Part of a small language model's weights: normalized queries and keys.
Each number is 128 + 32 x the weight over its row's rms, rounded and kept within 0 to 255. Layers, rows and columns count from 0. Numbers have three digits each. The size before them is the row's rms in percent of the matrix's.

# down: layer 4 MLP down (transposed), 1792x448, rms 0.0335, rows 948-994, columns 192-255
# up: layer 4 MLP up, 1792x448, rms 0.0335, rows 949-994, columns 192-255
down948 093:162118174109132085123175129167169120125146095127152155141108127096141134130161129102193128133201119095167105164141174108159165088109194139122185123136074077124145173103105145088128145149094110
up949 108:138063197093119165120111131135114137096092102146125161086183161129164160124172128111166144211144135143152087143153067113134093168105066118128148098142087139128114148065151142090128089161183209
down949 108:105105100135135111117129088115148145097160145152160101144058101158134144153105109119149147123136057102118157126104211187117163159198191134148127218086168099129138114174138110150143164130096080
up950 092:090177143118163070177054170180186134161137128120157121173190090085103164163110097117106108127074080080118126130154134144163157119121155127144120128081061183125139173141118149102143131197105168
down950 081:144069129149105154076172099135128130115183091101102155117082153187151051121175168148137146119211154124155117104113113092135114110115134122133147078170189105154132094073172103192142167091131104
up951 091:141133145121096113098102111134115133232178163194123134128156145139112117100108116165105072128113138101148095092154129120110149156111130123107097120138145064116109165062105138122136122147060163
down951 096:108132118116148126142138134105131142065048080047157121123101145107160105185127095092134127138149135151135155104082153102085131097169115121161154157125127178163124108141148120147138122072206141
up952 105:122149117112113135127140088138127134162140177089170101095166094119178165135140110201151136095166053120088111130172126129102098080156139115108144167134106126101143177133194041134145140133163113
down952 098:144132129147097099173097196122198105128176071110108150147118165174123104137112132083119118181121163135178143066075152158144158142066121130122116093169164142133111093120087205139160133153111169
up953 096:088147100149134179092120215120099112092160165099103118119109105104130114147142142156093135134088117129127103171129093100109158093170092128101165119140068131131076159099120109162165105187147130
down953 091:104072168106131113168089069150139174149127094162157104103167139170152115129094139113161144107150136153114161089134173161194103165126161100156091113113188119111134114126118120120104175118082133
up954 088:126097130115085143102179126143107126070090149145123116142068134104031145084110150108144107170118138128142099095129159211139173122169149167196149101135131127155122177027102111122153134153119079
down954 081:134120136109170145161110145137136156143153124116096124141148107136222118176169144156143111107129138104129102157099086075117106174104144099116095169059158181106167107194177146078082159147104141
up955 093:159132134130193107109050133102111113083086163144075053141095140163157111086140110089103104065098095157139154115124123070110132117114165169142171155081162125110154141066138161109087084084084106
down955 106:125139140138114192099167055160120129184100112165149145133158108126098103149105136144144144147154171110158148181127134186184167105121114122086149109195133105104067131149134136090158196143173153
up956 122:201133123079154141144120144152105116071125148152117103132099142077188152117130084125143201085141103087215083147142125112125084165168129146171172145190134167127111112170131155123143109147153186
down956 134:083117148083092149111084204126134154100093124164174122118180133126077118083079088122147065113149167169111120071090164168137156099169112128155104159126087081168114193108114067111142136107097149
up957 089:117136138171098120154091117110112119102146091161128170090062064123132106125109076143162117113179101170125098077092153123100074139110169076143117143148143135125094106107118183104133171154105153
down957 090:140125127096134144084184150157118138142087131115126123145199181112137123153133149092152141150091150129107142129165101156183168132148119175098136126110124149125186122116131084148090121127094085
up958 100:108164139128145145119124113155099082075106189092135126155183138089169107139124165142192155097188086128153089150135089073078126102102179127086097089116122105123115154075136139151101177061148149
down958 101:099106178134152095134131151084107169114142079154121128102096130129168096176119078095069112164068144127111157068158136158129147129138080117140127161091158104109159113132186131143170123120143090
up959 089:111118137101138044089095145163089105163163165126150149142161149153096070105117086179123057143152146108098157096118119091117150180123131121186136140139143106137169109071164112137139121151161074
down959 103:094120142185128168137185067083131103073085120153134117138117074120188116150123166138147194093107107147132109136129119153096122104158138140082141189148117138155097124173066141121108092091075175
up960 123:162131111125107161139102045124149190226103162105092151182117091134097111092107152125117075125096140119095092125104129157109176122096128124097079144123166100106149141056110110095097103105142099
down960 109:047094138159144125113155164139114080048101124148140098097152137089083146162118167172096127127159114126125110103148117110121101149132159133186169085101151137112116113140127103155126133107121155
up961 106:095121122106111123134084110105137092129094142138126072206226143126147135124161096100174079189119097158061090096056158087160164140162131167106145135095146134176101181106114119151138122146131162
down961 109:147113125117069106135096154116139144157165109136112130083101095129140147110129180170133246119085175145168138122150067164161092116085129127142100117169138123145124094154091104075140113098109104
up962 095:119063113108123128147111158137197143141153145113171097086154142151114068116130045131131128112162115110091127069161134200119159109168129152201146114160122091109095136140141140110146181138123122
down962 087:149212111116123130092192087130090131096118115138062169158105118096130117183153193120134113152143135133131181190141128073123088131131110177078103121101170155148181122087124130165137102132141148
up963 098:132131101126156106081097144132157166120065174170100061121129116162117140133143126168126146139082166159155096151102084187068181151166100133099169074075146127166157161103150156093144114145142163
down963 101:146079116087148123157114121114124151086134106148190176147148148153094122094136109069171113141110133102132203091171181124175108093128133119130076188124086146090111106134153146134146127099084076
up964 104:144125157096126145146126130080077127117097128162130062105086129113189124133083107083146131121126232188138135092191121123078138138119093177130127132157088188117096121129201150112127080093128151
down964 112:130134086154154151115082168197171130209187103102103170173135060107102139109155167190072136108160109061125143147095082145147132130175190113098181130125112106184156155070067142166156171133141123
up965 109:174123148107113078163159102145182194147176111151146178124121164131135113154101117096164147123168179130212166093160137124144081140145194153137142109200051164130131122073107141108182099149169107
down965 107:116136124137098149079145155119099148112114129138079065146134111131139188111132144168119092115123100172080112102107111154116175146143073064111121129093184103072167116175176075092102140125100127
up966 096:134097088110152151065134157115095170075129104095092113072147123172061144103171146099105058110191107148117172071166110111128139127109116156115144112170117129095133089107176172150042194134158101
down966 094:099142078123061125191130135103117104149084110139113108163125129058160118146113107159127167131073122081085087160084143141095102122138165106122059131089130149171149101162101126127187053129113141
up967 096:062157138152144102039146181134110135190128141118094123097132118127155119179130136136168130138113145158150128130153157137123120121119158176125118115159194093168160182087146183133179195113067115
down967 095:152107194125117159163108104132129128098120161142121119211142100149074113081172088135122161111111094122120137116137100136120154111112141117140149136093108142089108045167153084101102057102156165
up968 111:119100124109133104121063124146136130093072099155067085140098135087112080122092107085175099104130126198127143176099110161158120099178169090070154123155136112145109077097169147166147119095091174
down968 116:192091124141143135139110116105120150177165112050194121140101150105085102117091156180095154143097130120117136099167151108129094170104126127117111167200164133101134177133104143116123119151188069
up969 104:081124149142138130080119117139106134127128138132121134134169087160121139113067187118067189135147137149182188187197107183075092119105166094160122099124106092082103120096092149123182086130156134
down969 102:191100126139167106139157158080127151137142143095129127112088078115156098140178104124170128126154124102113093115080134065159141137132054100092067158109137182171118076172142095131136116153111133
up970 102:103073109130138149101053079161120089096193159103112118132135158126131119126178151089115122128119165169110120163136110158125111143126165133104103123117138109156171159132091096164119151155072138
down970 108:133164207155109073117116138132169151185141113158109102111094079154099094144158133143135169103156107072154151126173137077127137087111129138154127141199113143136063114131172133134158113211138142
up971 107:160161145116149101113090144149144176083076137130110209176177096160127107142173114179120117182114150100129150130137142144105115099128127149122100129184179071120166105146099176109081130183121120
down971 099:123130161115130114124139160109143168161152115109165098071096160140115144120090141119196049101087133151108108121129121153126139151145116134145125153137129150146122163114107089098152137095111103
up972 096:173146104090150076071137109148113157123137134134150134104131140166131106151097099135149203114168151153103133108143166143114110117136099136122157098110147172138128169142123137036135131143137143
down972 101:106134142188144121145106184116153180139174138111108100154181129130149140111117145075140098168125150110126142192091081130146120104129171113135114145167091087161098085105154180123131096097187136
up973 103:098082038039152102134085127148113159129152146121155166158128208140127114115153119157145108149122207119113096187187131180143087069108123132120154074105108097140108156181138116118117064123098053
down973 098:133174175173136153166142110082179111101112129162102031109107137113091118124135129101108126118136076164122141100096158156146153163151175161150198109178163071104171093092115142115140173099161153
up974 096:106180140117112131086143124104139141186148172135119182109088131097129082150093156123096078108143093141101130072138161135147098158115122143119127109113099150104120138084154114145121150093145075
down974 096:155087094100117137131107141103152119093087079120110127127118120137095136173128082137160145140118181117145097147102079106096148116142112135118154184130144119153138149184098161105142117124119203
up975 116:160149125125169115122152141125096122124095175164118133121155121137116145183141121132101159123143161174180206162169131153054127091108171103149099120090112169121113107127158157116184087154108124
down975 140:136156131083139119144104126146135184182152152111164160167175111057082176112103110149137184088077104128201142170090151093141092141103141112175095073158042154126153143137067099153091149072134140
up976 111:124052087102151119167073063121168146132139125128131084141064116127089121142163160159129150085145081094143157144106074160132179106120135086127186127099114096143127132093121164129091085174117124
down976 103:120166141144137148082200191114112120089084133150095138151160106107183180123120123116127131194113148126127125110134150102102101137117122168122085111143144110095128108189183080139137100113098089
up977 092:100150149111107148106108147127181151120121099075121142088126085096103083149125143139075131171130165115121117119090130156161129202093137138120125066081164118093212110165108114211167181145131113
down977 096:134150152158129103147095051110086139117142132140138108141126148155154165153126185142171115120129101076117120125143094120147131080190094140121135187162103114135066096098144139097160108082135120
up978 104:134106207119144180169116082157213100161156127114115137164108134126129134063161151127173157092139116116152082190156146152176135091103088193170089126116072141194120175160171086103107138146144070
down978 103:123127080095124094092166158139066139097093135130124175121116103109122142184122094121132094167084082138081129093113116172139128175119135114110162143171127115061156059136119176116155104085133195
up979 097:092120121148106113048058126136073104117111121152163097153163047154129116113120140122107129148086156113067194129147105120163105147149099178137131093120119116096154130098099129148109140113133148
down979 099:173111090135133153188160105130161144100130150078102137115087131072178133126167098110115126150182118136182046129091106116092095078105124065140150201156121132165136094153136109117132092207119133
up980 095:124135084103117133148108089110061175104121119118127105157130022127163151127073186088103099157100138115119130163076116204138161136143096098124132148133121118084109144172139106132106154178104170
down980 092:144125140138103117121113149145136085135138128115134186106088255169104106108187067144114146098146110177185148132146187061101093167141097131111139117144135086135132143086111164131121079076112085
up981 082:123208098150099142095122141127104170100094185135096130120166066091153069171180139070125097076147170190149116124135147076074163168113134131108117138197107129160126127112107086113180095111112150
down981 064:105133165136157072178104129108160077133151071150149156160126138143137173116053119185135185145124063083091139129106088160149101098130135141138135118065121138098158107132151187139114142184140127
up982 118:095176131140139128106170182123126159133176081136106162101110071139142110148114104123129083100097095105183059160137142108089060110123176108081101145137140160201161111075125132141138107108144188
down982 118:106169155129074116113129119076094106118099154168091073173152148128124154156135161127120155144165141092127134143153069191134177205111116186121127139136070103061059150179118121123152129114124100
up983 100:122115117115162112098147084141117052183153103114103136148080142106110103116170147110141142152074126119156162154089112140127133192144167078039119088083152087155147153079140141159142104162135113
down983 095:144135084131080163185105144106142165122071138137130092054162105177129091125092160111101105156139198122075127139145128102138114090091081153176119163145108185139103072171117131076085127122097174
up984 105:140151155125168143170163107101131216152125176132084173097131122126132131109081152085127139145124140129106114142161158172116124159113113129142100095078155149187112142126134177075099088132169045
down984 104:099107120180083121070123091135129101138165097119134105157113064199107122095126141169116108142092141103154112137129122090128139095110150146132121119167130124054132106108126169176088194100068183
up985 090:138189123123092158130112091109129104193121146144086152157143099126064088095108177146133136113112135170078092092185143099083095072118098131096127068177114071139162143141147107154139125064078144
down985 080:123108121142132129130128150142135152143158126092163093116137115158165163156114106110081170148172133058132083196063125170104194160153157148104084210089146180113114136141144151071133122166167120
up986 102:183123155135107087126101107174175136134092102081165129163139127076128113138107054155137110138098108037086103115120116155109080137182142105149123086138179105100154096111213139138178139042130145
down986 102:118150130158115148107154129142113078133144119124127141137106166169120119132127206115121094144179192192181129145148145121171106182140139145055157163135102140136111179157049113095086126170115159
up987 092:118122152145105089088103115104123048130123120091113172187085183131118095133128096142139138091106149089096098174132115144131149191077142142078142160108082108192129129089152138110115133102147111
down987 104:164119137151168109154135118165138175122120127150164083027184066129166137138133153136152102132087092134169150130152115116132130094189121116129102080109143179086127093162074116112149112161120133
up988 101:113126115105086083107089169080095110118113123113107173117145159123154095110101095145137084093150075116090127123123112118115132109137160162110129070143091169144135131084137073106167175150159124
down988 097:169126130148203175153154108148142144169104136101146096154116070118089162161176136116148141124097197160177102111173130104139143158125137074100149176115208091120109108151152162150093092150123155
up989 094:088147130155073068125128101181165119118061169112198113123154177128074135094098097141130136147088165110112097160118086174105095107124178128118173164131129158155165096117150082115135156108162090
down989 094:116098141111140161110092187104111165144185099151073176176148093164127124119136180114070133103143147110139142110131159097137132158103061174153118070086140084194117150138077169183164103108147107
up990 093:118173163159096113135134129132104089041101143128095164152158145152122158132136141132156134102116158138123110158177156095113186102103122096143027168087130179159081158102123169118153089117118150
down990 098:159117130124184120151136118110159174177152149106153064140088099149155100141109126128113123116128083097155134089083068166146061104179146151137183119187139099119168109142163133099076137150125120
up991 091:168123072138150094137125165108107116080195160083107125152110128165145192110174131096122144107136081120127185121128190154140124116137166131103158105116089157089085166062092179131166129126171164
down991 092:088127175125109148143100071142097124188062098156187116105107129105122095126074095169107136119125166178116098112123067100094177171137103095119113151143184122163158119205170098081116130093070138
up992 093:138139190112166097142099112137213125106176139070081123174161112109080138139108115127147095060106163148118163088145125166142100107134145148183133117068149069136117157106109148091164141096109109
down992 097:109152086155105142169150139119122089167089108127154156114081067106205069118144095120139158148143122077116067157097167134044113134122112106089132171142109155139114055171111114111138119157145151
up993 101:137192108186149132196067140136095141115102142107131125135157160096103069041137171159153128125111125113095106074167138123112066132139136187126136129124130103110127116128169144116140151127164099
down993 102:085039105085133081067143084119135141099171096146102124136072095164139189219136087100123121161192119108162126219128112137155144141128106148158108143124116120150115098140097173129147068154130116
up994 156:112105124126155170144100123147145110205108151152117098207114071081098138087099144139132156108068175106151091140196176097100140066152135103167085135181145144120108128143132125121137100174058144
down994 160:092164132140146077139159119143128130161119127126116113103158115088082122093122109128135135130118136079098085123131129116115097099120134095142113118147145087079093128082120142110130147181074119